config = dict(
    n_layer=15,
    d_model=160,
    n_head=2,
    n_kv_head=2,
    head_dim=64,
    d_mlp=640,
    vocab_size=8192,
    activation='tanh_gelu',
    norm='layernorm',
    norm_place='pre',
    norm_eps=1e-05,
    positions='learned',
    qk_norm=False,
    attn_scale=0.125,
    bias='all',
    tie_embeddings=True,
    parallel_block=False,
    extras=['capped logits'],
    init='normal',
    init_std_qkv=0.0395,
    init_std_o=0.00723,
    init_std_up=0.0395,
    init_std_down=0.00723,
    optimizer='muon_variant',
    lr=0.0109,
    lr_mult_down=1.5,
    beta1=0.95,
    lr_head=0.0143,
    grad_clip=2.0,
    warmup_steps=200,
    schedule='wsd',
    decay_fraction=0.663,
    decay_shape='cos',
    final_lr_fraction=0.0,
    batch_tokens=65536,
    seq_len=256,
    doc_mask=False,
    train_tokens=305400000,
    steps=4661,
    dataset='wikipedia_en',
)
Each number is 128 + 24 x the weight over its row's rms, rounded and kept within 0 to 255. Layers, rows and columns count from 0. The size above them is the row's rms in percent of the matrix's.

# layer 5 MLP down (transposed), 640x160, rms 0.151, rows 383-404, columns 0-159
size [ 89  99  90  95  90  80 117 102  67 111  90  99  89  99  80  95 115 111  93  80 104  97]
[[113 121 138 139 103 117 150 103  95 108 150 118 128 159 138 187 138 128 117 123 104 153  93 111 130 126 116 156 170 153 140 116  99 142  81 146 125 119 150 133  85 107  75 129 143 127 113 179 115 112 137 146 108 118 153  95 138 163 111  96 121 121 120 147 157 172 188 152 124 180 162 174 123 178 109 106 141 124 144 123 134 144  95  77 100 125 124 128  90 132  85 171 150 119 123 130 167 142  85 103  88 104  97 115 145 135 133 130 115 136 122 137  82 112 126 107 122 133 118  97 121 151 155 141 155 105 146 150 166 140 141 162 118 146 117 142 139 111 109 139 143 187 127 146 113 103 122 114 107 118  93 131 113 140 135 119 159 132 177 118]
 [130 113 161 127 110 169  74 157 110 184 133 153  84 107 139  93 148 157 137 149 167 156 101 106 133 110 104 115 152  99  99  77 113 113 146 147 163 126 123 119 180 138  92  84 133  93 134 145 158  96 142 155 118 167 151 157 148 155  69 145 110 114 119 134 134 137  94 131  99 137 162 122 140 103 129 136 119 119 119 135 140 134  92 142 107  92 163 130 126 113 130 128 128 129 119 112 176 113 129 113 154 148 148 168 118 145 140 146 123 142 164 133 159 175 159  86 137 102 159 117  73 114 124 120 125 155 126 100 139 120 102 141  91 114 140 123 133 118 120 140 139 117 153  74 173 134 149 152 120 116 109 124 115 119 120 128 109 119 154  84]
 [131 103 132 114 150 148 146  99  93 139 126 152 137 137 132 125 119 135 157 120  91 140  97 106 112 118 117 135 130 103 120 100 141 145 100 103 166 113  91 158 138  98 111 150 155  86 107 122 114 164  95 151 177  78 146 144 152 113 130 145 135 126 137 133 178 111 136 174 103 104 152 161 194 107 124 101 105 134 141 107 140 151 153 102 159 113 130 125 118 110 116  83  84 151 119 151 148 108 153 162 111 109 105  80 134 133 127 122 109 180 135  88 151 119 146 118 149  93 131 154 129 123 155 142 155 113 114 109 110 158 131 123 157 147 127 132 109 136 100 195 142  92 106 134 113 105 147 163 122 144 144  98 158 124 111  97  95 117  74 137]
 [141 107 127 134 145  57 143 103 112 115 134 133  84 119 133 124 164 134 136 154 144 130  88 116 110 123  99 111 136 133 102 128  83 155 109 144  83  96 116 134 177 134  87 141 125 116 134 152 121 154  98 176 152 146 126 143 133 167 125 122 106  99 103  88 169 129 139 127  97 108 133 163 115 125 153 148 118 155 146  84 103 140 149 115 141 176 134 159 104 109 163  80  94 151 118 148  98  79  78  96 166  82 134 152 114  95 106 138 118 132  95 112 127 118 124 163 126 146 141 159 110 125 126 147  96 127 124 105 132 129 162 127 136  97 172 128 128 155 146 119 151 130  66 152 112 119  95 111 122 133 148 139 131 113 133 140  93 116 149 145]
 [113 167 122 138  88 116 127 131 163 179 171 134  96 126 144 126 144 125 153 118 115  96  98 108 143 139 185 137 129 112 151 173 150 126 126 119 135 147 110 133 113 118 107 205 143 150  94  89 128 109 110 180 128 101 141 119 112 147 122 131 128 149 142 100 113 142 142 120 112 119 172 105 111 143  77 109  86 111 121 154 123 101 121 119 126  81 141 172 118 144 120 120 124 122  82 103 178 146 123 117 113 122  41 133 136 147 136 127 121 133 170 118 110 100  98 158 132 100  86 133 131 128 170 112 171 112 134 113 122 134 146 125 131 145 116 130 137 155 119 135 146 177 147 110 167 139 159  90 123  97 129 148 110 116 132 122 139 102 146 118]
 [158 125 110 145 103 149 141 111 185  95 156 116 112 148 129 139 131 151 134 135  97  99 137 153 137 107 154 124 152 112  70 102 142 118 151 111 131 152 102 123 127 147 104 161 106 104 108 141 111 113 169  93 140 127 155 129 137 148 111  84 131 121 136 118 142 127 132 130 104 135 102 147  89 134  93  94 147 125 134 111 104  81 122  97 104 126 131 161  94 106 144  65 149 141 134 109 133 157 154  96 144 140 147 143 118 122  97 175 116 102  92 115 143 187 151 124  94 131 118  90 107 143 159 126 131 142 144  95 128 148 120  44 106 140 135 162 113 162 130 100 122 104 134 135 145 137 107 178  91 129 124 155 125 134 148 123 160 182 115 123]
 [122 126  84 112  85 129 159 140 103 108 120 123 105 112 175 117 163 173 109 147 107 140 106 159 127 124 107 122 135 148 119 148 183 105 157 130 112  91 193 137 123 158 140  93 107 141 100 153  99 138 146 163 111 115 127 112 131 204 133 129 141 132 152 124 148 124 139 176 139 132 145 115 142 112 101 109 100 148 108 115 168 105 132 148 156 128 110 134 105 116 142 121 132 122 122 156  85 139 172 133 171 112 135 109 152 140 116 135  51 167 152 142 148 115 138 130 152 131 116 108 145 130 113 156  99 138 130  93 152  85 113 119 135 114  74 155 135 136 124  98 124  94 149  97  99  93 170 137 158 111 127 139 136 131 124 141 115 172 117 128]
 [132 174 146 100 118 137 106 126 167 149 149  84 151 131 118 190  97 157  92 121 115 158 133 108 147 151 103  99 142 142 143 105 162 161 110 131 110 138 137 115  71 135 143 145 116 144  93  86 122 152 104  77 114 146 157 138 131 109 140 142 165 165 174 102 155 118 122 139 155 112 118  94 126 102 123 141 148 134  97 130  85 130 153 148 105  82 105 145 146 152 174 155 161 136 171 141 118 115 142 143 103 125  93  81 145 155 168 150 126 121 116 123  92 140 118 153 120 131 104 136 126 156 141 101  89 106 161 151 112  95 139 106 174 100  92 156 119  99 123 149 150 160 133 129 108 161 139 136 108 112 138 132 134 141 129 127 100 134 113 147]
 [139  90 113 139 129 176 142 144 140 152 123 105 174  94 137 148 158 105 117 119 120 130  50 135 134 141 138 109 102 123 110 209 148  97 112 119 100 106 100  95 123 120 108 119 120  95 145 137 136 161 110 156 132 106  98 174  95 121 148 149 115 149 138 115 126 127 142  65 113 127 131 108 129 146 129  91 128 183  93 115 155 110 134  94 159 116 123 138 152 129 138 143 152 162 127  70 157 123 140 135 122 131 123 115 112 113 121 113 133 112 122 169 153 126 169  84  96 109 154 139 174  97 118 150 161  77 106 120 117 135 149 145 133 141 131 141 172 158 143 104 149 121 135 135 128 107 134 162 119 139 144 101 115 136 115 112 100 163 117 153]
 [107  81 127 125 156 156 116 131 151 138 106 103 120 181 115 129 144 139 162  93 196  90 148 105 109 159 129 142 145 162 119 146 104 108 165 137 132 152 152 135 108 127 126 111 119 150 112 129 123 126 123 126 127 118 116 159 108 100 103 183 170 117 142 106 134  92 105 172  93 131 141 111 105 131 103 104 115 151 157 115  95 165 145 130 121 116 120 128 124  89 119  68 118 133 140 128 139  91 148 105 131 157 162 178 150 160 100  96 157 113 123 140 157 138 123 177 100 119 139 140 139 171  97 129 107 112 138 168 126 130  99 158 121 169 118 142 121  82 101 177 115  95 127 136 115 153  90  87 121 135 159 117 113 136 114 141 109 140 113 116]
 [144 135 151 154 132 140 112  88 120 118 128  97 136 153 138 126  86 145 110 141 136  92  98 149 120 133 156 133 129 182 137 142 101 102 109 161 110  99 151 131 131 120 101 131 141 118 136 111 137 119 148 108 111  73 108 148 114 109 104 135 118 159 138 131 127 111 143 163 164 138  93 126 152 136  88 167 123 135 152  90 105 163 128 121 134 129 136 125 130 112 117  95 108 113 139 109 123 149 107 110 115 144 119 102 143 110 140 144 131 140 170  92 111 100  99 102 132 172 110 112 126 117 170 134 132 181 120  85 149  48 136 151 151 175 163 154 131  95 104 131 145 101 144  76 152 157 131  91 130 128 164 103 139 119 195 154 178 144 142 133]
 [135 124 138 128 119  93 128 126 120  73 129 149 117 125 148 102 110 118 146 141 127 114 122 148 138 133 150  92 120 155 125 141 145 114 114 108 109 196 148 132 173 113 128 120 142 161  75 125 120 170 138 125 132 126 117 146  89 155 114 122 136 116 136 159 159 127 163 120 125 191 122 183 145 103  93  94 136 113 106 116 154 183 144 105 133 112 108 147 148 122 142  93 120 135 179  86 125 142 140 105 129 107 117 167 130 116 133 117 103 174 141 161 104 117 124 117 160 131 172 103 125 101 141 132 166 138 100 123 150 152 147 186  97 136 101 146  79 118 128 145 106 113 143 115 117 156 119 114 158  98 103  80 157 136 150 110 100 157 157 164]
 [173 158 144 142  88 112 150 102 125 180 143 139 125 124 134 104 197  99 141 113  74 127 151 138 159 130 124 129  76  86 129 148 114 127 138 146 149 131 121  97  64 100 118 122  83 153 138 124 110 139 104 121 138  96 142 151 170 161 179 140 138 125 152 111 151 145 148 144 141 125  84 136 101 122 145 148 151 112 115 148 132 101 116 115 130 185 116  69 150 135 135 162 160 132 187 131 100 131 143 134 105 125  82 106 116 134 141 145 123 162 127 126 113 141 104 138 175 123 114  97 127 102 125 118  95 135 139 141 141 141 135 111 166 111 128 114 107  70  96 156 127 148 137 133 123 145 152 153 110 125 104 132 157 140 130 146 135 110 135 158]
 [117 149 137 123 114 126 101  85 153 158 101 111 109 146 163 150 107 141 114 122  99 154 116 103 137 118 147 119 120 121 140 120 128 105 150  96 113 126 156 133 149 140 109 100 117 138 120 169 101 131 159 118 123 114 119 121 111 139  90 110 114 121 127 123 111 153 108 139 127 117  81 108 145 131 165 136 137 117 157  84 118 140 181 130  87 183 145 159 144 131 101 148  98 113 107 169 107 122 114 107 129 124 108 128 129 131 111 142 120 130 136 138 102 143 103 143 137 107 144 118 118 185 154 126 105 170 159 174 150  91 140 141 116 112 110 144  95 123 186 171 151 156 177 106 147 157 127 118 146  66  80 130 141 117 162  61 123 170 146  86]
 [109 153 148 106 102  84 129 124 139 118 108 152 155 132 114 140 103 126 155 170 128 147  94 108 172 123 118  93 138 133 100 141 135 106 125 125 152 127 111 145 103 124 129 130 128 139  87 138 116 175 145  86 139 147 146  78 107 125  99 173 150 111 144 135 150 147 133 141 176 197 125 126 144 113 133 134  86 136  99 149 126 127 158 153 128  93  96 120 168 145 124 125  68 118 119 154 129 163  84  94 129 120 130  72 122 158 110 117 140 165 136 130  81 106 125 169 146 126 127 119  79 123 129 129 117 115 112 152 166  95  99 118 119 166  87 125 125 154  68 107 120 129 159 118 155 136 100 114 149 143 108 152 112 145 158 103 114 100 122 134]
 [109 157 155 142  96 123 140 152 159 164 111 108 174 160 121 144 107 126 102 127 133 112 145 126 145  86 140 141 113 165 102 136 163 123 138 105 177 147 155 135 139 194 110 149 144  96 140 129 124 172 155 144 108 143 125 154 107 169 124 118  91 187 116 156 112 130 151 127 110 135 143 129 202 108  89 120 157 116 126 162 129 113 105 151 112 147 125 106 140 114 148 141 121 104 104 147 118 121 117  99 138 128 141 114 109 105 127 102  84 135 132 101 145 132  79 135 101 165 122 126  93  89 118 108 145 104 181 130 112 149 109 101  97  96 134 157 120 123 114 147  75 118 124 107 117 183 138 105 140 111 129 150 142  97 139  97 130 162 126 156]
 [130 136 154 117  84  89 103 152 149  92 135 176 128 122 112 179 139 156 150 140  74 151 112 116 140 128 146 146 118 146  67 116 100 123 117 134 141 114 108 152 127 131 146 132 143 137 102 157 136 129  80 133 137 157 168 129 117 128 104  88 100 151 100 116 122  93 101 119  96 202 129  66 126 122 108  95 115 155 128 130 137 141 128 113 109 107 119 148 139 129 150  88 119  86 124 134 151 111 140 157  88 130 140 155 115 113 148 173 133 150 106  98 110 150 127 136 116 118  99  98 143 148 159 134 176 154 140 105  72 146 120 143 127 105 142 135 149 158 142 127 155 130 122 127 133 117 153 128 165 118  94 132  89 163 155 100 147 121  81 116]
 [144 102 119 102 135 129 116 102 122 107 124 126 140 151 129 125  96 115 132 139  95 141 122 158 169 112 143 158 171 156 116 169 118 119 149 114 140 143 125 165  78 103 161 116 103 153 141 116 126 155 138 117  87 127 132  98 111 113 158 133 122 126 178 165 121 114 140  84 111 129 127 155 115 129 137 119  97 109 159 145  91 110 101 147 131 109 120 131 127 114  67  86 155 157 125 140 156 161 150  81 122 118 148  96 104 176 114 135 141 119 122 182 136 138  93 138 164 126 107 103  86 121  87 130 124  90 141 131 148 164 103 136  77 101 121 102 107 134 126 146 134 137  62 155 136 110 138 123 144  82 106 136 145 172 134 172 157 112 108 121]
 [112 125  96 173 132 141 137 180 140  75 169 117 118  84 185 140 155 173 118 164 105 144  99 123 160 136 114 127 121 107 122 138 168 157 164 134 148 117  81 104 106 109 153 132 106 144 147 103 128 136 117 137 144 143 116 126 121  96 132 180 125 173 118 152 141 157 167 137 136 130 127 179 155 110 135 130 149 127 115 113 131 150 132  65 122 126  96 128 121 123 121  93 123 158 128 133 166  96 143 159 147 186 126  92 153 131 113 126 154 102 122 143  93 130 173 164 115  92 126 132  99 106 169 103 141 117 149 118 124 118 151 110 148 150 137 113  95 112 125 111 140 126 169 146 102 120 117 138 154 123 104 104 112 113 130 175  97 112 124 160]
 [132 133 140 112  97 100 127 113 156  75 152 104 166 139 122 110 123 103 163 119 136 132 155 124 132 110 106 131 147 118 113 143 143 137  75 145 118 131 122 159 167 183 127 113 126  97 151 133 171 127 140 151 118 120 112 153 135 131 133 137 145 187 111 100 178 144  98 134 167 112 116  97 154 121 165 155 163 121 144 119 127 145 124 124 122 102  83 111 149 140  87 159 141  82 135 102  98 163 137 165  69 147 147 124  76 100 104 109 141 117 142 132 150 123 142 135 185 153 178 114 121 107  86 134 153 135 108 149  95 111 119 125 135 137 150 128  69 125 143 170 135 105 128  97 100  99 139 118 159 133 112 134 112  95 123 143 124 158 139 130]
 [121 136 129 156 135 120 171 168 157 140 107 211  71  94 118 128 111 130 129 129 139 130 105 118 110 147 156 134 158 136 114 109 147 128 132 166 125 134 115 143 148 157  88 141 138 157 142 108 132 123  85 152 143 138 142 137 103 130 121 115 152 116 124 159 126 102 141 133 102 124 123  57 125 128 132 113 147 155  87 135 120 119 117 169 121 126  95 103 130 169  96 106 129 126 114 138  79 131 127 135 103 117 125 156 158 105  79  93 146 100 130 151 127  67  77 151 134 115 114 126 101 178 154 180 118 100 126 153 141 117 142 142 104 152 112 100 158 108 108 113  77 137  90 121 171 150 144 159 103 143 132 136 112 128 136 126 117 145 130  95]
 [127 177 118  92 133 146 120 178 121 148 103 149 142 152 102 114  81 127 162 111 101 108 152 103  92 126 166 131 145 122  98 109 140 134 114 167 129 119 129 161 114 118  98  94  96 143 117 172 118 112 115 137  87 123 130 126 127 144 121 102 162 127 147 187 131 110 131 177 153 114 130 168 189  84 154 108 152 127 169 116 153 121 154 115 101  92  77 147 144 161 125 127 131 133 115 144 114 125 100  81 146 143 131 149 124 113 110 148 113 155 130 120 110 115 156 125 100 138 156 124 119 167 122 143 165  87 148 102 143  89 140 188 102 113 134 125 132 104 146 136 127 140  87  93 118 130 130  89 116 148 140 135 155 126 131 130 114 143 109  77]]
# layer 5 MLP up, 640x160, rms 0.216, rows 384-404, columns 0-159
size [105  99 113  94  81 114  97 100 110  86  99  84 101  97  98 114 123 100  87 105 106]
[[135 124 136 191 160 134 165 111 145 154 106 147 141 107 141 139 122 114  98 119 116 143 135 138 103 129 113 101 176 147 133 100 140 128 115 120 118 133 142 173 102 129 153 125 151 146 161 141  93 127 118 136  99 132 113 140 158 142 136 142 160 112 139 144 133  99 149 112  90 140 122 103 121 133 134 158 128 116 118 131 112 181 141 114 152 171 115 107 110 114 117 181 102 150  84 106  99 157 122  48 103 123 127 129 180 141 182 121 123 139  88 140 127 135 115 178  85 149  51 149 151 115 143 115 107 139 116 149 167 142 145 138 138 123 150 143 122 124  96 130 158  98 107 140 131  94  96 119 103 140  80 140 105 122 142 161 107 145 101 138]
 [114 134 173 155 144 144 113 155 142 152 117  83 108 108 124 111 165 114  73 130 140 102 129 113 127 135 152 104 150 100 123 154 145 141 161 187 144 143 160 118 129 171 124 139 140 120 111 126 133 127 134  70 105 138  64 163  96 132 141 111 120 113 154 115 149 146  85 133 126 154  88 150 112 133 151 138 104 163 131 137 145 126 112 120  89 149 108 116 129 122 166 129 119 121 151 147 136  57 139 148 159  96 146 130 128 150 115 115 130 116 121 120 104 145 134 165 112 136 179 163  84 118  84 141 112 158  93 109 147 121 139 153 166 126  96 107  88  89 138 140 106 173 113 165 117 134 120 133 101 116 120 107 127  91 145 100 139 166 137 151]
 [140 138 139  80 151 114 137 160 101 126 140 145 149 117 100 120  82 101 116 152 155 114 152 123 132 138 108 153 115 116 135 155  82 126 136 165 126 161 132 119 121  92 149 124 105 171 106 141 144  75 149 113 131  98 127 124  82 135 107 163 128 150  84 144 147  99 139 118 147 120 112  98 130  99 131 130 173 142 119 145 193 153  98 122 138 145 123 143 113 120 132 145  90 115 169 159 130  94 102 111 135 121 150 117 120 117 138 137 117  79 100 124 112 131 148  98 136 106 130 134 183 155 146 111 136 154  83 130 128  80 165 111 130  95 125 141 140 138 136 104 147 137 100 168  97 101 200 120 120 142 108 104 131 150 162 130 187 136 133  95]
 [136 161 135 114  99 116 130 157 101 147 149 118 115 125 145 105 177  84 146 134 147  78 119  53 166 136 109 137 203 116  97 155 116 123 106 130 111 150 101 103 160 146 122 139 109 123 106  65 102 128 154 152 104 153 113 118  81 165 124 149 140 123 114 129 116 145 134 117 114 136 154 145 130 131 136 116 134  89 109 171 144 141 114 116 100 115 126 161  87 129 120 174 148 105 120 119 170 126 118 139 116  86 110 134 112 162 124 117 133 125 142 115 148  95 128 119 124 141 125 141 130 130  66 131 170 135 133 113  95 151 146 176 175 128 109 107  92 123 139 111 102 157 120 128 129 116 177  97 117 127 123 135  78 133 130 145  92 113 146 120]
 [ 88 131 167 112 127 120 145 118  82 156 111 137 176 120 148 171 139 119 113 189 159 169 111 154 117 150 137 144 124 165 118 135  97 145  88 152 123  93 126 139 125 142 185 139 159 127 140 101 167 100  96 121 157 119 126 120 144 111  94 160 144 125 110 122 109 139 130 125 184 136 134 142 172 102 137 156 123 127 105 155 126 149 169 162 190 116 184 117 157 146 114 155 144 133 106 127 112  78 137 114 135 127  86  93 133 151 122  97 154 152 100 104 123 108 106 141 161 120 152 154 135 118 141 151 128 133 123 204 148 116 115 131 113 126 103 109 128 134 122 140 129 124 118  98 136  97 107 116 150 126 113 131 145 154 146 157 104 113 137 161]
 [131 169 122 120 120 154 137 109 133 108 142 172 153 127 106 131 104  70 155 141 122 152 119 124 129 126  83 164 121 144 119 152 149 127 100 107  72 132 137 147 101 159 147 104 134 117 115 116  99 108 152 115 155 146 141 133  96 139 118 121 187 124 127 120 169 107 102 170 141 190 135 105  92 155 118 135 155 137 135 130 108 125 121 145 112 180 127 126  74 150  98 117 130 126 117 120 122 117 109 153 119 166 126 132  88 150 118 113 137  98  73  74 121 111 137 149  98  82 135  91 152 133 152 135 124 130 114 158 168 154 120 121 173 130 130  51 108 114 151 130 128 132 141 132 121 139 103 108 115 163  87 136 144 106  96 137 133 161 137 125]
 [145 156 134 135 172 110 149 128 103 128 102 146  88 144 128 104 155 125 160 125 127 127 117 133  79 128 149 129 135 131 123 103 126  89 141 178 140 150 114 108 173 142 172 104 115  97 158 141 104 156 168 188 157 126  84  97  84 166 145  95 123 149  93 137 144 133 150 119 109 161 138 136  88 112 127 134 107 160 134  91 181 151 164 109 170 179 100 115 116 133 109  80 160 146 130  89 138 138  99 114 129 144 140 152 149 132 122  97  87 155 144 140 143 121 140  99 115 164 114 119 117 116 144 124 113 124 100 104 137 112 106 108 130 102 112 128 133 101 137 134 133 122 115 107 101 105 140 147  79 142 146 169 125 109 155 146 177 125 131 159]
 [121 151 172 116 113 112 122 119  93 118  79 118  70 161  92  82 130 138 106 122  99 168 143 129 161 103 134 128 107  95 129 140 155 144 151 188 116 128 112 109 167 123 146 107 135 171 113 127 105 109 127  89 121 153 153  83 146 109 127 116 134  95 140 167  97  82  94 134 130 136 142 165 151 130 137 166  96 131  88  58 126 121 105 166  94 141 118 111  99  97 131 143 102 130 133 136 144 135 160 108 113  92 158  97 119 116 143 149 114 147 133 115  84  95 115 117 110 159  98 175 138 108 135 125 140 135 132  99 134 100 111 110 107 124 150  81 103 140 106 169 142 120 112 139 151 140 127 117 156 101 130 165 138 120 127 113 138 119 132 121]
 [120 128 120 135 132  99  65 148 136 122 168 134  91 147 143  84 129 158 111 136 192 135 137 144 103  96 104 140 167 130 149 139 139 107 164  96 128 132 132 122  62 132 111 136 113  90  91 159 117 146  99 127 110 107 130 183 110 120 126 152 104 128 128 118 110 119  97 121  96 111  99 116 113 130 175  81 110  94 104 150 120 138  75 153 115 125 124  98 177 119 139 139 113 186 123  79 138  93 102  94 146 141 157 162 148 108 108 107 114 145 147 139 159 148 127 121 131 111 126 146 121 114 131 151 135 125 157 155 157 120 119 153 116 124 159 107 137 136 148 143 146 152 160 121 117 126  99 112  99 122 139 135 125 166 146 167 106 116 179 154]
 [153 127 115 158 132 128 107 132  99 140 122 205 127 117 125 106 107 115 173 127 132 187 117 111 130 138 149 137 125 123 135 171 153 143 159 125  87 127 134 132  98  86 173 146 129 149 152 108 142  93 163 133 104 109 171 106 120 115 112 156 154 117 113 107 162 129 153 120 134 116 167 143 125 121 108 110 183 141 103 116 150 153 178 162 126 180 137 143 144 123 130 126 139 147 115 137 120 136  87 121 150 138 105 171 137 155 162 136 128 131 136 118 113 105 136 139  87 104 100  96 121 191 119 146 146 100 163 153 109  97 124 127  97  69 134  86 144 156 147  96 113 119 110 149 119 108  97 151 133 120 111 163 101 127 109 107 130 134  88 122]
 [ 74 123  95 127 168 135 150 120 113 135  97 142 137 123 136 118 121 124 116 136 149 119 103 109 115 133 124 133 127 131 169 124 134 136  84 123 113 112 140 106 142 144 155 144 154 121 161  66 170 102 146  97 106 108 147 120 128 109 146 118 150 143 132 121 126 122 108 128 133 130 140 144 134 143 170 121 122 140 129 102 133 108  83  96 129 108 116 106 113  76 153 135 167 113 123 135 105 153 134 136 138  98  78 104 129 146 141 148 156  41 156  91 150 105 144 109 134 143  86 104  98 142 116 174 123 111 161 117 121 113 103 140 115 118 154  99 147 143 163  87 131 163  78 114 109 116 113 147  87  83 176  80 140  89 126 149 140 112  91 114]
 [139 136 138  63 140 140 121 146 122 132 112 140 146 136 109 143  99 140 102 137 115 131  98 108 144  97 139 104 182 173 118 172 135 115 110 133 133 150 115 144 130 194 137 171 145 127 132 106 121  76 128  95 124 142 114 119 129 122 132 123 152 172 128 168 123 133 152 141 134 116 139 147 141 129 141 120 141 119  87 181 143 144 124 108 123  94 131 121  92 129  92  57  78 135 115 138 108 153 155  82 112 153 160 143 173 124 100 144 125 111 122 116 112 135 145  91 108 132 126 129 131 135  79 139 149 144 155  97 176 136 147 167  99 145  99 122 149 124 121 113 122  93  77 140 186 119 116 105 147 123 144 128 125 107 141 133 176  87 127 130]
 [105  84 117  99 108 113 116 131 140  89 130 130 146  69 118 103 151 142 107 110 130 160 126 124 129 106 147 107  88 108 166 141 143 136 122 137 131 112 120 119 118 139 154  99 126 150 163 120 159  93 164 104 109 114 113 126 130 133 150 120 158 107 132 134 109 107  85 144 129 153 146 128 135 155 155 128 141  62 151  95  74 152 116 135 115 112 131 140 114 145 159 130 180 106 117 139 158 113  82 147 103 106 107 168 158 169 109 121 126  66 142 140 132 141 109 100 104 145 136 101 152 190 137 147 108 138 159 170 144  94 130 129  88 126  81 141 141 171 149 120 134 140 156 154  93 116 117 150 130 105 151 144  85 158 149 123 117 160 117 114]
 [161 156 125 140 132 157 141 134 143 144 124 178 129 118 109 124 148 147 152 118  89 108 109 138 116 138 112 123 145 120 177  78  94 128 137 144 108 105 115 127 145  84 142 162 123 151  66 154 137 110 138 117 139 127 150 113 146 132 117 144 134 124 133 113 138 116 140  51 127  66 143  70 146 100 138 118 140 140 153 148 154  99 174 114  93 147 164 138  89 142 134  93 153 106 114 127 148 124 123 140 135 141  80 111 128 149 105 144 140 138 106 112 147 137 153 136  98 108 123 133 153 134 147 140 165 118 126 146 148 129 109 116 147 114 106 132 117 181 151 102 145 107 147 115 148 124 144 135 189 102 156 128  65 150 149 127 179 152  79 138]
 [140 104 138 174  96 108 101  96 182  85 116 116 119  97 146 142  87 105 139 116 152 146 110 159 132 124 118 137 146 140 164  83 104 108 103 100 160 162 118  95 158 166 164 138 141 109 167 118 121 160 146 148 108 155 113 105 110 145 131 167 143 111 145 107 120 132 157 139 117 102 152 109 168 204 110  99 143 116 165 123 120 127 128 128 160 122 117 120 165 116 142 142 138 129  82 114 132 139 122  98 150 109 125 168 135 142 180 141  97 123 142 147 121  92 166 134  93 131  94  96 141 135 102 140 132 129 154 158 136  92 133 142 104 139 126 126 126 147 119 133 144 132 168  90 142 131 119 160 148 121 102 145 156 156 191 118 100 115 119 156]
 [124 114 121 146 124 139 118 140 135 103 168 192 132 135 129 139 121 137 118 139 113 132 168 102 173 139 115 146 119 151  95 150 133 106 137 107 155 127 151 169 147 130 149 137 128 139 101 119 128 141 126 136 145 144 139 161 113 116 147  89 141  95 144 108 114 106 100 119  99 194 133 121 141  98  96  83 134  99 104  93 187 135 119 147 151 171 110 108 141 132 139 103 123 110 133 140 114 139 120  89 114 118 132 119 116 117 126  94 123 172  94 134 126 119 105 149 145 149 119  88 152 144 126  90 131 106 162 111 165  83 131 146 173 138 163 120  95 105 108 197 150  99 122  95 107 147  83 150  87 154 159 160 145 146  97  89 122 154 133 102]
 [169 151 109 135 133 144 140 127 104  81 143 145 151 114 118 104  73 144 125 138 134 128 106 112 102 127 173 113 134  97 164  76 127 159 152 132  96 130 149 136 126 117 125 143 166 156 129  86 148 135  95 146 111 160 184 158 178 109 143 151 145 123 114  99 138 115 141 115 116 137 158  54 138 112 138 133 125 132 113 167 110 119 138 137 117 149 106 145 103 163 115 160 132 142 140  69 147 120 136 149 150 155 136 140 153 105 137 130 104 137  66  97 116 107 153 161 100 126 145 152 135 198 126 110 140 148 129 155 170 107 113 119 121  91  92 112 149 131 132 103 131 142 148 125  86  98  85 143 118 105 135 145 137 130 120 158 116 145 122 116]
 [163 133 130 135 177 163 115 113 123 126 143 119  71 139 119 124 138 142 152 164 124 138 121 133 160  93 122 137 136  97 131 107 141 130 110 159 149 143 135 107 118 144 117 139 143 135 138 129 105 132 154  77 131  72 134  89 138 131 111 129  84  93  86 117 105 115 113 127 169 158 117  82 148 165 140 134 152  76 118 119 108 118 148 160 129 136  89 172 125 149 139 166 128 153 125 126 171 142 145 137 128 109 129 142 102 134 107 156 148 133 147 132  84 122 127 144 128 102 161 153 101 108 134 133 142 114 118 123 131 128 128 151  86 126 116  48 150  89 170  90 151 172 159 177 134  99 116 127 154 117 147  82 105 114 136 144 113 107  83 128]
 [152 176 161 156 108 128 138 130 152 119  71 152 121  95 138 145 173 151 118  95 106 142 119 145 137 132 150 139 108 119  80 144 129  48 137 122 126 124 160 107 128 134  98 127 113 131 101 101  99 129  88 100 182 113 126 103 130 100 107 163 132 128 112 128 129 115 155 129 107 130 162  84 127 103 128  84 157 155 175 150 136 144 175 171 129 101 138 111 101 141 126  65 133 125 137 166 159 154 136 134 126  87 117 104 157 103 130 141 104 147 102 144 127 122 120 122 124 101 122 119 133 135 131 170 148 132 147  95 135 137 165 166 146 150 118 133 141 169 135 159 163 103  82 127 173 139 137 126 112 129 115 134 139 113 118  96 112 149 141 103]
 [146 169 128  93 112  95 147 129 102  94 163 132 106 121 188 129 132 114 167 109 116  85 152 143 126 123  89  91 148 119 166 142 124 105  87 126 101 142 125  94 154 141 132 125 179 130 127 111  81 117 152 129 158 115 131 132 138 107 129 169 159 106 112 135 150 148 121 169 115 178 149 124 102 132 130 114 124 118  91  90 152 172 123 129 100 127 130 132 133 131 124 144 153 124 101 107 167  88 130 135 123 139 119 139 102 131 145 154 127 118 128 108  94 130 133 137 158  85 117  57 191 168 104 159 143 109 113 111 136 101  92 186 121 128 114 115 169  86 133 118 112 132 129  92 159 134 119 118 118 136 127 148 136 133 150 148 122 154  93 144]
 [146 126 170  85 141  93  82 154 148 122 126  94  91  90 128 118 141 108 128 148 132 134 124 140 152 113 142 116 140 152 109 141  89 170 164 111 151 120 152 127 133 122  99 122 159 142 131 132 123 100  83 165  94 104 111 138  87 180 144 111 123 112 127 120 114 108 142 113 127 125 116 129 138 105 116 114 149 179 130  78 130 158 116 138 158 126 155 180 112 148 125 147 111  84 131 155 137 158 112 119 117 111  93 116 109  94 113 139  95 151 158 130 125 126 149 125  86 151 124 116 103 122 145 114 154 135 179 161 146 141 168 112 146 148 120 117 130 138  96 131 132 166 116 143 155  92 143 108  79 127 110 121 152 157 107 157 210 117 167 114]]